{"n_layer": 13, "d_model": 512, "n_head": 4, "n_kv_head": 4, "head_dim": 128, "d_mlp": 1536, "vocab_size": 9770, "activation": "geglu", "norm": "rmsnorm", "norm_place": "pre", "norm_eps": 1e-05, "positions": "rope", "rope_base": 10000.0, "rope_fraction": 0.5, "qk_norm": false, "attn_scale": 0.0884, "bias": "none", "tie_embeddings": true, "parallel_block": false, "init": "normal", "init_std_qkv": 0.0251, "init_std_o": 0.0, "init_std_up": 0.0251, "init_std_down": 0.0, "optimizer": "adamw", "lr": 0.000597, "lr_mult_qkv": 0.5, "beta1": 0.9, "beta2": 0.95, "lr_head": 0.00545, "grad_clip": 0.5, "warmup_steps": 269, "schedule": "wsd", "decay_fraction": 0.68, "decay_shape": "linear", "final_lr_fraction": 0.0, "batch_tokens": 65536, "seq_len": 384, "doc_mask": true, "train_tokens": 847100000, "steps": 12926, "dataset": "wikipedia_en"}
Each number is 128 + 32 x the weight over its row's rms, rounded and kept within 0 to 255. Layers, rows and columns count from 0. Numbers have three digits each. The size before them is the row's rms in percent of the matrix's.

# gate: layer 7 MLP gate, 1536x512, rms 0.0392, rows 1130-1164, columns 384-511
# up: layer 7 MLP up, 1536x512, rms 0.0411, rows 1130-1164, columns 384-511
# down: layer 7 MLP down (transposed), 1536x512, rms 0.0374, rows 1130-1164, columns 384-511
gate1130 102:104136176135079091128121111145147148188086141120125061067069096180118100131151139136146182098067127078128042132187109144102154105203145111111109153058155141158116199129195118107156147145084125095111153052140118099141132062120069109129138072141141112164117089047062117112189142143152109137150110176132093116098146074154112126080109097128145096123126072127112089123113144165155176100070
up1130 107:089167215081111073117169148113125170116144147088131160132071120178131117179117120061130149130072096078176136161103127095128150112102144101199138182130133166101160171100036144177163122159113131063148129139162069110170113147104100105128178143116120123156159150129111134143134115161158099127112120115125093135113179141131126159105174158064098131143111132106188144089137139140104120096146
down1130 104:131165119139136069106077156132124171135165126123122171084075180134104124120153125128115157055110046097141101175152159141098136094081158123128135121155125183139103122143124142114158222131166118099150135122117155127116121115123124103139116113148243155143053088093155129120074178088105079093091122117109060097097115126132106132096081134138141165181131220107142170122170092133158179185098
gate1131 100:139169126117139178090143156094149169087103104163106172132175100106130108111141127156136122223099146142153160115121150107153147080101107115066151110151135146132190130090072094164120143161061119167192222144154094123153148172115093137119167147126109136137117145155093130140133043139144089153124149091100125154117077150073140116176104103135075131106118142148082061119131165135131092116139
up1131 101:145092119102129187144189068152185082099160114176106137157141120139115123157144122143136136112191159169141141144116147133073083132129105115178147150088108199123149109122156158138118101157102145179098141054057158174174097101127167144131080052117157198136145080191152137119126135110165124117129091102116114102123148146151088141147141080124098151152179117104107185136105067185101107145128
down1131 102:211139115112146132142138127131159118080127111102069143145112123143120150129092159135175093186152104127112140124183114143169149119103126121111164088129090147087084143150130156115111123151177177090138090184097091177092163174140168148163165157087140160095088122132118144098114110114091192153130136030121174151140140197069138117113155168133160129172150093112124142148084151091107111084169
gate1132 100:131137134140110107136089098120113103058048112060128167168119128096046142133121103089103130176114144092162112112125144133106130135164139158137092166133096181078138103124100132131163076178141155166133116127098079137161128159146150094130056146180177122117135121118119088169112090118134111123144127150104150082124143146122162178125128112184163139169160138164141085167212137165124149111135
up1132 100:067107147175082148150157138157116113081129159047108164147120135099090143164090103053092091139152133098133165118117112197135111126153121122108073154112070133180116139129095096120111120062138149136174108100118116079141120186121111153095109102158131133129165111176197103134101136105123111156177125099102225097164123132169125131127151066134143066120108119184159140158148188155135154169172
down1132 100:103100080118154139163167155084111131173108132183112160173103128130110168109116113174175084143125162130123158180129136102117075145103142109155152165104142072101090186096089157163115129119085124116150083171068146179212170137148133140149086138155098103072133081096155129052093141164170117141131175123140214116131057139113156117079129107133111062113150119155144099134078113165110157092135
gate1133 099:113123121154113175112148095143136172080132170076100128165147069163108113172144109111101156116128104096148082174118194103143190088155153167111091172168161139144142175149097112090109176158078153120166131163093059111108083145147117080165082143130079153098150153116139141170179092147127072121145153143170112091095150104188106159147160137210139126129124081156109096147126131176131135125182
up1133 099:128147106132100110140114092183084173099118109121108113180171119109109069125058128155076137132112111104149137072160106148126136156161150088115142095134172072222139118165160080103169141137161099106118128118134095082106131161135069137092035064076137148081115133120134096071130124125125088088154107137171149090119086114125167188121176222103099093123141078155112096120160067125180099110172
down1133 101:139152152111136114136119111126127101187123110100153141131137141150081143168137076109102065148088110146147102077052126094147137151159121151207164128129114125132153116170114126170204090073123158124162133118131154088128117121137129129046130095108081198131076150078098137135149161131085107142155059144161223111086146126172075107054178130093168120108100148096146126118142134159154142109163
gate1134 101:120065086113111149146116114144184124075130113140118125135166168093124126114175156185159181115220141130137154094086106119111156091196149065125169107137168148194116127110108100173131167154129150064122158105180134103169083176161119188096183128194109119146166150106076146122102084143112108111134080145109146087155214071087154139102134158074147106094172129084084145124113101175117135157122
up1134 099:170162157136148147103116115160060152157120130110184228119084187165101106076102183088141114168131041076200118114140176144123111178141139227130184109130137140116142172111141120133146109126158098120130153127074135128092139075158104104149116195082162116135157137150150108119170099118101094133157196081131153117040108142156147097143122112127128108130106150183102149162130138153148091128095
down1134 099:159127152148122127149186171103194117121182148140074092130163148177130104151118093200123154087124103094161164097154107131099119144135197123115179104166173118168095109107143143141089155107106130075077117097153098132173102091113140150106142157146182116161162085161112174144126132084138128095145109140111141131161164072098147131086104067153162170117091096110168148108131111148162143122111
gate1135 092:114152170126171107109164147137072088126076168131148142139096161131150097103127134121086109123115119215129127108126169083162115123102165164130131095079106088196064094118157106113083074145173142070128130122098136151195050142144110139086085155077201190116091115181060120084113172120117125152120134162122163086165103130154209122131116147150088152150121152158099098107123133121102103097061
up1135 090:104141122137105152070120108168164082138131100128086117147110133065106140138143192119142133117103136090144150147127090134175124133112162080096131088136132125109135142102147093146136157053155119114168113073133126136156142155153162115120126123117140104115142124139121073096088088121117103124103179144159129132163119136100075152070127127125123167098154140113108139113102130089108138071138
down1135 088:107162131150166150158142148077123177105184155123162110118168097150130140073144100089148106143147123144082077107116101112095152116151106188161122124128109144174110156126088144112179122182077137153126158143109110127090166077073127128137143138181135158134059173090137146147123159112115207106090101128110135135085118076104122157133097136155104123152050089116137123133145108166149128194149
gate1136 098:135169185119114078186158100142134162109173152133053164130107119152093087143113173114128163112162146130122111101132093107164146103128124109168145071116112109134158132150110145119141143170129120124160134133182129108162119143165120161116149119143114083131165169127149100132130101140124092138091126153164109109078087119110129098142105150134181129174087130128114157092116134108137107165167
up1136 099:089095170140118158196089127143106106070177143119181151129142092054083129108128127117147127129147161119163159148161104176178168109153147111117126148146101155106162111172201138159137156083164142112154158120056156094144117147121107140138097136131164175099176088130115090162137145131139110106106115126120125112150193107171145113171088140146167075078108156069120132085133117081108096059138
down1136 099:145139151096140131121126166144131141172090120180089125128109105110150130136111102158165039155153123148159071138087115165108090100083093189128099075089128142132095090128115115133132114181143112120110159105177084136114148154142126160144218135099126129076095133107124161122182106166152087132139136160155099161093171177097067126105118102119145133168125150116150148136092141207108179233112
gate1137 106:111127144163147078109173089080115104166091144109118090196102124163163141159131164153151150122164159103176128108135133097104196167112166078142191106147080089189138165120134114144152105114139131084149099133122123076130138053094161151140097145212102125123184128158190162224145130169122131110130033116201117124104120107150121146082066145122145114120140093159119146172121061121141127078147
up1137 107:179152120138116062138113105157145146134140129132109128156147130173087147088123146150173118141103168125174128112145097178152189143070158100116110106148081108176117133171130125076155145160126113165134132148111090073159166104113118146137082109153138110112182130117142130184154180200160171112112090128122118154134120088124183183068161147133148128073088091084157125124111126092103125154176
down1137 105:121064133172117094140178091125156164197163128138095119079118092071086131132133174165102076114078166094175197164092107109087164157180123118095156149161090069180153146155186095106134119169102115125078100141148099104134180099124151131138166149186106100117175141083141173165113116134140130106128114125167141126216110129117060179118095138122127042119150123134193114171121095210135090107159
gate1138 099:165137130074161068173111149116109168144173155118099120128114122151148132145090119121143156085105108165138172123158119188106135169144098138195183149103089106141141124142102134156153075123171150187067141135168136118093171112129136150126163176144137105111173131130197111160173129139086142076156109163118138134117117103123148127162115142075126106116168124146131101051180132145077125117117
up1138 099:121132169140132143141120121046112079084150201108091150066133125198176103087111171183157185123168142149196147060202135162091138122141180126139136137180157135111107123133114117173143152098167129114107160054087156134119163103105133091081159125123150111081113136098108132178125127138137146085144125144156160174087170114123133137137132130069146115123162103127159158126130187167090101175115
down1138 102:125125124176148137116104074186190152098152155123111130101151078111162144115103115107133129132151035108142192157114115157136104154148159116060165167078098097118069103095103105147099160106072140122164124137052176158107096125142117175167145097088160102090091110144130144106085171123123110118139119151149129140200108128165161137149174158117152154165126123097152095137124115111148169115157
gate1139 102:141154098059107104093154089140123135176143113123121106117124105117041194119115139136133066044116116151098082159112140111153116100169051115164139173148108096118142105098146178085130137215146120146139135103116147168084154119200102036116119097125097166112170098136170101130135103101164165123124154105080076099126191101075123154104092097110152131150112104177086150151095082140108100130188
up1139 108:094123146144137111142151090155139138127113191119160088134199159168124048130104147139136148222173181119192154114123084144147149152098119123117123106073166122185126102136153158118129138053110046176131128156120147122164155176146146137109131155086134118088142161074150097126105123117108143145127079138152152094105092137098155119171140175140160109086109172175109093141173131140107132127117
down1139 105:065094177163096100116093123132118088162117124124121173085043130180141106094122146145128032067116149154086131132065127177134091146113128058133098177127160052093146111142120092112123125114107126151202134141153141089120147132168123144104132046139133131116145125132173155141167145160171138116151120122162144116100157107132102151049148158138109142125072094178109141114133106117108111089098
gate1140 103:120149051091164125118140126157069141146178130121117100101129097175115158155186091137126151123162173172138126096160112167113130149150160153125096125132157122124211145148096135156138101154073135120175112151113136112092118081104140134095109201114126097124169146093120088162158119173146168061134160149057085105107134100193145131092033117110119075156160101138116155139118144096114105155145
up1140 104:152162190109091136118157106158156160124109130095182139121202129154071072110108127141165080130077065125126106083135219124137108107109071088131102135143175099135125166131146103148095145111161135071077133052150084099130128139108091163102096110113198115132166118091105097124075109099143163125104128091124142167118150111144129137139166078145141122122113173074142156177149099205146110118129
down1140 104:113124198131095175100081111122087135141110169147118175124127157103138131162164142200147121090098153144131166134087064078173079134090116136100124133192143069109152141174168117157124109176141174122084148146158110109092167071086102111105135153109111106084139095099186112122164125067169115097103139109153102109127177116107078146152163137091157127118129105106106125129108155046087084143110
gate1141 101:156106070155161135116124121083112149101134120110143095156196126163105123099136149135127125125109123177112184068106145068136110146131166208143111123144103135154068205100144093155081030217081097111087214131117074067093136101154134125119115174147166065108109072113147104191155116129153109178166152133098130123104144097127120171089113090114088132135153087097128104179090200132105170173130
up1141 100:182097117236101099095112078081081100139105123125180083077045068126149161168147134107078216127134075143186137177173116166160138141169098116132137125103159168134130140129124084113119128085167139091144130122141106155115130166116114169129127117132117147108077163104091181163075145106106185144109114107115122165134130072137117117083081117075154107133124142127132113089115149135134143138094
down1141 101:168121143061134108140039156102150133099097150111080156100126130124108085158107114134120100129185159109158086101163054073099103142140074145121126114158107008125137102158096136123146152127101091103164166106037213136126115079138156120113156138179165135136186054130071157159099130127125116098118158142159074141113081156137119108118156171139112134156178140098144156069148146163126146137151
gate1142 102:120115125101110080154208134100090142099130164127094083124087133148148100121119170105153148123119142152067088110140127108052136139153069064146133159117166195108178117156164074129163112126131157068152123117162094117132148129125098195141082191109155087135163160076116149141119138129156131144174086140161108108136124095132122127136109094162160113094141123148122083170140090089142156129152
up1142 102:181139155153183153114135108171071164132146130133147153076133103094114102089146114156150156210121135123158126131141127125123093158157053149180112133134179112108153095147123113119057078114103114132093160085146139137113115109096117129112091140117143126120101125136133126089187139132127137103150140144114083115097140089123142123145090141152143065162106139185082155118117078092092101151166
down1142 103:127152123210132124124154143137142167132142144088119128130150165119155059139065149136100131073145066161114176157120137082195138110127141152177184176142098091167103138120116147074126150125145082134128100135139190112117063123197059143178123179117175107114180137200108126147084134055112151124082109205098149097072138128092166096113145098112161125127145135124148186139140121142128062127103
gate1143 104:116144178179120122129136104089148100157103151116094143119168127165080078130112140122117145119174153202111098175226057149181097112082109102130159098162087131147159190128138182116197138084034119096149143128088055203095088100166142102091156137149068080116109163136150114185125107093144172100162046111127170107152120114100162132158077161145174131140126126173098131105193133128123078155158
up1143 098:110094129104124102110163112144156041192115051089138167086161090130100078177150198186083124083116104084150084084067082132100082125157139171136153127118102102066129123135093155118082092154099129187110070049095108098085135113165022075163113090185067118106112165118163105169124120120159127098078104133108184086187139140117154106158163125103172159105160121134103139148132113144106170151152
down1143 101:162131099109143129128097135116103137137129149142129126123115140157146139089123087084152166119114175123162081100163142177109158067094092130131123138143133158142201127177193135107126134083145137128107179213116155095127131113108181172108131148141117135157100070109112212167173140135080143085156161142129149095167117122123114149123137133166094091117152099095172114104139109123093090137119
gate1144 101:145161088167119128071162124111163139070095112125117096128127073122113158146131117091157112163123121139135142195191134139138106093145139128146132088129150135086093118133148119141098075117110134145120129089136158196103122150147085093096100174118111070109071148138154132159138103143182085130123141067106115138154150137093146114163100160105104152023126102139134154138114122108140207094111
up1144 100:106148110086140208152097157124099093119145081128075090158127187074094114111206153115127134130121221118134096140106125094129104073102140086050076152095111137148140102126130121128115120138207069091133167106179155168069138119116127138123200134181154120138132109121138147137105090109165142202112108149091152131127157138087127176099099053123077120152130069140101096108156155135191119111064
down1144 101:094113101145165143097169070147146119121123152160113098106146093132103154083133124083085102132158068185099149118190176150117144131095135118142186062179111104131162164123110047139160127139119134169149082124070115131128121154096103116162086084119113136145122163130106097193114159109111129110137139066201132151127176105138116150144168147120085173076130190076140154161162143066126130126135
gate1145 099:132093078078086147200103091205151096115122137129081151177134097162100133127199143133105133133175119120119153153155153160111158138147167125180105116116164115110066100185141144169139142107086102129151176186094082075108135120181042123168084168132090094114116170204133121151112158146157139129117110207097170160134130136090128114133101160144072105124148116163171066128114153133107100133155
up1145 103:088095119173091114199109120190113146104144139187146150124117097111063105190189129111120144101086094082129072137163156163117133133147109078158160134122155147125084133125109139127135115089115132152132123152105088088079111031136111135121137129126067132123152155212135105114139189114133121092197105140141173155134138132138130102152143166163135140066149203143136095130130131141166060142134
down1145 097:097161124141119094107134085039127151125158134154142099090117146157143082124083105087150085112114113139133116119107123155164116124114094138156176119109071115120155141136155079068181037136128071134111084121165154182094102122153201169136173163155103139112158154125098103185138162170118142078125117112112117117144218124115116116123058125135122136131186121156129155114163121125137090180115
gate1146 099:128169097154149129135143123180116123067152078121116066095153119123088071183155124110186150103123113132103134141157188177146117141140114067133127109114139117137151130096097128163130094134058161143074179102119151200081165158092091133078064154124155121171103059175140120098102121134091125119153163163171136128171160132119147103139108131187172093165129123145099156133182135071151162161135
up1146 094:128089076124096152162190151152060087148182148155074158102125095097120136163158166184186137157138123091074182143134154136167126083154179134104128185179116139149150134106128158129128121140075100157085155124154141190183142090138095119122122137134126134108146108118122146057110148125108174071171175148161114177099138127143188094151154189130152123125119119150109124130123070180144190143123
down1146 097:094128205122212160034061077122181157123095133076130123133109123138199154094117140113080137114114144174157133130077060142128122166131132125113068134103126116116132102157145073126124155127143073194141131118150120134095142191137188130185134069120171119096147191131178144171146102135162091208151096110084072130147105103129111148127130098126116136151139136132154104128113169124135100194112
gate1147 097:117171096151149057119123084073135133099131212082126124161079164156139167078091189130093109167147133120162143157100164148016111105096073129083161135131132060101100122121102124185204079164183142138142103126122103120108138122139135054160048126160127081089115165148113154143084139130142167098156131143130134136091143141148148167207077144146068104097143163104106142080086172119120147092124
up1147 101:063144110146146137159106172164155154112114112093101142111133119119175107154077113061164129162150129057103141133107130179157160158115207143114090107121109136136144131111111153149112100076122143086103154155134141172129112147144088163142122102129145122179126125128155130135098192127077124150131129131150145151158118115114120097091113123084126190170092125166119157124121107101178166108175
down1147 100:136151108131096138111184120150138093141159158106137142123081151061070128118140134158140099148096126154159112108144140182107120141143117147137160123155106105133106088121136137180123080175163161135167100165124121095120177088116127027173148153070158121114161106116146133150180150100089077107170177145156126164168161123103114099145110151126128059144118130093145115138135090135148177115086
gate1148 097:182166113144100180165075076173095132085164098107065123102161138120146123135155154119158116175145214136129078122158142142071153113149160106160106084186158101080150140137118109128138132090162194143113105109120125203129138141186083091158117104140133133104135144128182143134155081104114173099125088149137139108123128122092132153111144115098152099194123133155148083119123140199160181131138
up1148 094:126149081167147112129114150139130120081081066186068115096082080134117129166207133087133145105094157075110123126158145116140160133181097113140120144164108180089152142190137102125161124090093061103107103113134069120094179141133056134160172144129090074131136073120115125130233146102105151133123121146144197134120130130105144094196169089104106098107189101179097080074116151093073146182204
down1148 096:166082140137114104104126114128140141087106129074188104165137127098096156119095159121129130081095114169157112077145147061129114147066162168158167145105146100085128135135114130134110166151117148178079123123130103206106088093176150185132110139146167084069132125159112169108065152107062153132173081065057113151121096068108170104112103117134106114151111101161132137143109064163135151112093
gate1149 099:118116102089135111132160104120143139081099152088078134164136093082165160101078140133096118140157148165138177110172148140128119146130175127133166130121052072141121191053109174135142156154137125117110160160136127121146123210143144211112112121128134144137147091134120128156119081113226104170147144128155145140096120095065153080118099127093176108156073146135098119090167058087128171168168
up1149 098:080113098186156132082097126170147140116093113166137086150182100070159163106122113146082170120139115120087099131162152114115129115139141109121135109172162159120109095142123141165125136075063110145118130143092139182061136128093148128161176073100144110100137155142080134131109097064061104071134135154134068158141138127110128132167151178143175165140130116134086158179184142138149131154119
down1149 099:159139146092171162154149148176094117149170151148096123131107138095113112094171187073147145034099138140146137156117126103112107128138100132174111148086104072135113144128080120201069116150205089172077106065166129121157136142123133126081146126135101128160148145106156152118089143122172127136108113083133171144049159105186162075102124147081166143155111156123169143132097106153130156161155
gate1150 098:113113151125091081136089161142133163150095127103111144116170074179037123180142120113111121088079172155152139107105102107143130133102174076104155130064188088098126147128147204155113108134057120141129175138108140099127106119123173136116123155176103133120168167112138099157150109098209099147104077132168157128150173077125143096083123113132103126116144171240132148185171121142177161151111
up1150 099:173153083177099122094175133061126165137115080116083152163150090109101110152186122036089151104119120120116171133127136131171125125108132102144120118108117096114131105130068122108091144093193113097123180132155150114140113186138145138188082155128088117132096117125134122086124128115118131107073146187170119157128147165101091166121127125126116143123109109063147156123116120164210157115119
down1150 100:144157132136127161139151140157209095152115107138167084141157147103171130134174144128137081123142164089153117064193131099125149118069157093121133062066133120127075129156188103158113117164176192188113083153109145147166095068129104064136142167109101145118116109136117116147143135083129127146183134082108069064124154101083136050100104120133122082086133139076102125127112119102176118140156
gate1151 098:121142119111128102106149059073140090140144126139160058133181156130073122122122171154133090113085101122225057161152071146136117126123217093165172156101115117172125120161104103147114114138152096120083135139136107154149150145173097094083123131152087099158153132114182102168091129141135142133164064137097121137120150112109104114131117060126180109144135100127121111192161146145127113162158
up1151 095:122128103115146098119161096119079165154131108152133056174175116159094117145118128129219183142099154150105079140104125118129154088116103083140099107052118065169092142061139129091168122077120122136127094094132102144123157113126165162072135150089116180099199155142083107158194139113154119139082131196172099119146082148112090056206108140162088126095182122117127138132149113165125171119086
down1151 097:137171118129123173156142147095119063087154097130108094107107089117184104186163162105115121081133108181113143172100077156144158142189151125092146117122137111122146117109131102148064123111151061153104133171110160120168085160141080041157142131129155135108064142139116151121145164121071127153114075087066181115138107084110148178179110114093120073113090125171106184114151109111172113156165
gate1152 101:189160131114141175130079143095119150143179103105103188135176082130160165091122110110203149121168111128182134025163096146140184100153164116143143158133131143140184188214082127141131135087109130077125149169105064133070105183143129146073151102161135100117163147160126081116179128072153080129067081139129109088117114179159176186073139148073148047103110130125138122132159059119141147117124
up1152 100:111070135049135105143202148132139102126126119122082166152112101130110124134153122146120100158123138131130211084153123122139106084077136114145139126086141148122156134186129160076125091129089114111070154138132113046171103093127092175150153128133062090195141163150123114131107079167101132102155103079093162070105146141097145137122151131137140154094141105082099115185148117130097185093143
down1152 102:053114162127110084138131100119181122184171099137123084087137188138106185115096154122170117103107142164144144175126157193097172104113163106163103208177120108147132148126161133051170121152135066154089133142146122112103126085101179152098184113127192099111118170155160102123156173136085090156090157090159117107138060102138109116161125133103186105122161175141090155173122044126182217068145
gate1153 096:159106068069167165132110102167129098137073153199088141155174127140103149180156168103173107168144166145116124142119136116134147058175133194158142099144148141050179108095143119247125140080132114117134069162073130171170213095102057128100094148229106121114124189115121110083075132187202094151138163121138137177150100129147148128178184132142108153089100115143107178110166087112134135179151
up1153 094:164118141098118119149111115136085121164144171064114111130139114132098083064107107193154094099129133171148134118131121085132111112104089104177157109129191152092141104127102094173075060099104197076189187131166075155145069072128159107096092140129089171135134159127122158141114164079135078147135134155115097146104147110140163114136142118119101077074132167161130151114145137090115167141097
down1153 095:129166148154134145126139165154168169191163143122118145096178138143068156141147142159090096102056113123174160100107143156161127093108144095125105159065044154161134130111146142110133109153123100084065132102086185083116162129125187105150127155096143181097099146115172105129196056124105121149093192111172139141103117145159130160093158090120155059133121110133091134150137129151131118115119
gate1154 101:132180150070110145116075145106140152062079170074111125220144078098129140173157136148157076068162077143124140156178165126085128158138172101146111162128157157085136139136099124144125101155158134161136154118124120108082136118090173109157180066140132059144126147126131090208166064155133117122173174139140110135107123199108180085130070115174072100159220107117058132100131238155149134101111
up1154 099:147140094129055083070106079105140135149125124143068102134117068115120142133086047141118126128144151126170056113123154147096171110094149113128172142126143105100123136148198088113084102118169173088113115129108068166081106161077143181082143127119170147104107082091144098081048160169142134149086138162124155155101128144190106139155115097099147080116158110119159135108100120145163105101055
down1154 100:139096063128082141090181149119131079085156100061104142123122152095116099136182187157155116097131146124162153144157139159115061126102063138225097130140152139134088162170065140104173172165113128136088164146149102034084145075138085146145107106153160110106104151103149108161187143097193143134134120091123104144095127148147110109095101156104168165132061059096126159124150146106080118174127
gate1155 106:134088105138116100126101120159165136141091166127138184093134144048091151142117117204149160125149104203157106141149141189137118116148093143122148092133089108144116105126098144206117087200137115105135096108150134124105101144132133128082098157120120200159122126130071115169102113166101137142103103120178092230134119107117126112091097156118150122164146161147125038125123114128138081089137
up1155 106:166120137145131127181142139115106176148120137150176144108127080119155118172164088117159076170173151087135155104119108124097130107132163144200166125189180121072149101124138110122132144112136118120135146202133134063157111139051122094132100103140125089134098112105177150156093198092141137132126075149066169213069147122108155122174175127111074116095159141162166117052152133114105128123139
down1155 104:150135115129203080135141096068136198183117110120109071141103103107172096112103126196185088133190197069140108116109150108148119188145137139134148088128164151131109143143172159093125037101100108172155109109180112147124104143144139165116121091149151091087129111129174105112119085147052091144176133179149129133137165116100129170174119123120067114110093124117090183101127126078131124133183
gate1156 103:155144102081111138137125111118156145141129093125090141159106143089155134171120148139137150133156145100129177108167156136140079105167131133117156108133067127120151132154091134110088102127122056085163157112177118147145172130162161110118170183100111152152090130141138092090159168111132079118123074153042151173139133129107109142153118175099120150128068130103094150105070152148041147129112
up1156 108:177140133185076128131118089103067153134117090087120150165129113138107119111139096173126087111141169199094140119121052158141146156137133141153139135094103104139095148126135092080071120133117126074136105116154161138099150099112157137084148120141146121074127150180138122078102119087103136098106101136099071146136150153102143146152084094149126157128105140135129103141114096129148102081156
down1156 102:166126158089105123138072100126139119120116159115241149173112126136122051149133132142181114146092069098194103156120096198114095112069115120150152128135148081163092135132124096154105157128113090088099092118098102108144161145137123157052076098149103109149176117147171144108157145105178155144131131082176141128117184098167145123142106107130097126145129128112106133131163098086142150190131
gate1157 099:081114149118125145125142080203127128102088138126116088164142149156153103113112159114151122076085087171108107124114098125094121118124135095168140107109116088138132163164128189106131172125121118076118117194141136138091077170068143156110103113180025132107126147171132112131106093099122036175127086149141077144125105077147162129079112177098160081167190108164098065092154135136140109155121
up1157 097:165122110110104112127111111117107152139144108074162099083116105107109175127140143100102124110167111130162117143138167129052088113088161178097168155068068105111120137154098090125064144170135147084110097062092163175139111166188089091131136141080112130176137143125128156129153095106100105164136200117122088122141137154138209144137188078118115124089149133130095134158168133146103096164147
down1157 099:040106162171130069122114166145158099205137121154172085084156123131134133117039179095155120140115136116128161146108103157165156125143138106154157106168172172065108112174087126143139177105181120139095169124120119133101133073027177174096099194161185135152122198159130112096147079145142137205152093194121116168080115120058103098079086192129093126089153137106120121076121110116128101101079
gate1158 105:130061066130119109138112126143143095133063122129138142154114125154140075139169185166118132134120148142131137173155140143107151165177096159130119099142112086115152173157129177139159131143116139113173151114166099142134145132099184143142093178129099104113131110132100133166208101108119084114116132129102091104155148090101081062124094105142150123127110113108079126137037185177135106148120
up1158 104:139157095128108110168140095177115118118164154130140116115139176095108156136103122120138158218123109092071138167131133121063041130128114105100152165028040169158131167142162103077114156114151140124157120135222102132115180164151172169094107145153126174161131154130191121145095144164142141123170112100163137112121140138097200131104175150117163094111148129117137125078132075150091093112139
down1158 105:098118083098116092110176195107105143123183103087135077167125072042082135132149154120119137099156079168166156177050104188102142120084166120114042092130099136123168157127146140109157148141249173122162111131136147171126140100106046156137088111076103183161148105121162143121163101167114162132178110127169126172153155087098120108107116200172187146067087126101145176105065167160152118147094
gate1159 099:174171112126125105123143050115112099169086128036142113127078101133138175131087135142157117125138129161200112068152120123158159122222086109146087100117124106102140123173142104113122244191153156169131081127162156107126115135074077116175060119147093160126151158138183136137151130134157083117079073134122105061145194142182121054103101153105135091129155099162086130115137116081099123181106
up1159 103:165108128095171132146140103115140100129161188170075123127095145107092086060169115126133111123156098165152121091158160138104152139119143115084169138163164109136130110116111087128106147084114138102145129097123109145111114102118113112104165121148099153191144110052097146149188126126129137090147071145113150079166146124110180103102145161147121130087132049117107172082105139117131134162098
down1159 103:116136151139160117134199125113180134084120145152110083136178108129155154111060144114081105134151176168088168127118195110174103098163147126203110118141126136089186115091177111114110128162106066126155142173168118119144100121098093094115132137128167122153081180065183154145168192117169168100083087108154155149098140132202155140142187144118131176082111076130152118122114169145161129172163
gate1160 105:171141097103129144126054127118147127105150135138104150141169133155166125100155214120149123151187130151125074112155133143132087122144139061115131083134131146163189162190094124201115120145119105135093154157106079172102116119203123077154089159152135085126121122147114164175078114100150096157121123102113091088118085116129099161151129146100124055159082130148128143095119099096126146123182
up1160 105:106142119150167097162148129100169132205122149080165171148113144158173184154104091155114119149120126151108107178127130123118162092119091167099105095113125109140071146098136197143115146222197081095106137109091135101100159158122144142095111144147138142130180122090144090145114116170136161134158101148130173108182116150119116119128131146159160135115146190103144101127162093144145146156104
down1160 106:135097121106157145147115143169126153130152152115114130117142156177184100168161125073151094169183114097124100060120089105128116176066109115101138146119192121077158068188140078148077198180132098109063134078110124146103089106131165123186123160088115116159119138073101149110109134143097113110116158127132113118212098198165105157147118186148061108209075144109121121166153083095049178158136
gate1161 102:067143115108163057173071064167123053125111119131139164169144056101059136116196127139168127121172199150148123099162114139158179147156144118129105159138060107109180104142107110152170108065125098101132107076118109122116176164054083075112137100152141191113146059171131143113105118124108134111089150128156110170153199127164116098143112139167115127155120110152133124186143116131176120130132
up1161 101:130089084079120066132210130148105091180154117104168159094107216168125117110177103106169090152122150116148166135078178112214102131168103216101155101094192124108054122140121096084136092096124175171131101167107083064196185122128130150132096107177107098082157140114113080167124119111193095123119119180110077157183110132162102114091115149123152153167106157124084130066119053146106121127162
down1161 103:119207169129139106141093140140172063173099145196164062128070083087114131160161125123148173109134116129132144118174165160087140132117175147117173157127092150161110169114096158091137125161142125096176085078095135118167127123150133095146048088095079203094129131180117123159137171056096103106089149093147137174098157092096147159160143156126125124080149090120158141134160157150136133156157
gate1162 094:161057130129101091105151150150157070096141100170104133143127153130155120169124132116069102102140111144108129175127120179184140137066117113151171089086142125112103126169125097162023129190165131106144167113085130123102114159167169125091111125057110124111146099096126111130097128145158141168134029124151168176136143140140164154085112125146105127114127092083097130143144174081086131112119
up1162 091:136070117072129163112087136109142125136080183142217085108143136096158130110117122143123155128099069147102115068071084152115155145167098107136136128091176095145159097114067128130071097171122115095132139099077129131127139161112114124144163146181122114115095119108177105117117175113150154134123083090108162204149167131085145087143126070139131116148183164140102122119198128127171107105127
down1162 093:145191174143139146099212156140153110132170097129069126070180122134053156126137151100111083167137141166136115177158133108198141121116092091143131099124104109110070161155085157146134164167089132139138110162141138124105108147141135083140145116106131150104131170094086154162072101140124114125183152145179112065094101134220149141104109149119114124120135140065157137129112161140121112156117
gate1163 102:104082114116128147166136144181153111142150108099121099115160123150105127137083098169115154095097159119195065071147165167115133125095186119120100142162094068084188147074125161151126149148124098170127124156125161103108128174172115143087088096140175110213170151129125156085088132160074127128099106167120121134111085179084114171124092073132182048158114110092156177161118101169130144104183
up1163 103:147147216157113147097142059150097145119090110154102148087137107098143124127186157129175118156170103110113101107123115113160096126166088138116118118075135161114162176157019102139129140105132133200091121141182170128171120065098146054091138138133162163099103026120147095133166077166138148105083093044118099130148105090121169085129182165139124170136164135118128099175156143125135176136105
down1163 102:145131163141120142087093093133105152088081096159096151128161152132169101163165183140134147159140126116071175110181161178075134158124083119149123130168102123134152116137189133101167110136108145155159105099155127112124136123098125195080163100151148116141086157131153144092139106137114085180110151126116064147084171108085116187130146118112099131167146083101105109154159106109114068145119
gate1164 098:113186105105134134080183117148161129085127146094103117156191111143160124108122152111097132112148126104120124177163169132132132121138189106144097101130121138138130115121158159077149139094126117123105109147089114134044144169139066112185122159142139109182134089146152148177139188114208128170176134166106093117147157154183164149131104117166092089150088083141103164116140159090162156129089
up1164 100:121140111087094089156118166174136111147148121156126137091193080144138133090110099143135161161162165190129125143144132173085097135143091139124155213107083100129116106115099160127145110127107170138199089181117125136142163136076141162107146137106172118158115148174070119123161089122068137111084195150125133132163136078110102114124151131112162095111141161078129179196139107167158184049087
down1164 101:121131137067127134114038118081128154083096131139113092132114134148107135114142106124130154090126134131104116122136073164147116115158167084118124131154152098153093137160102122091120091156165095156102111093108086092078115113149136079173130094113095087072154089131076126134156137154131087138109131137151090108090103132182134148136101149176076095122129160157128097123079123132143160146125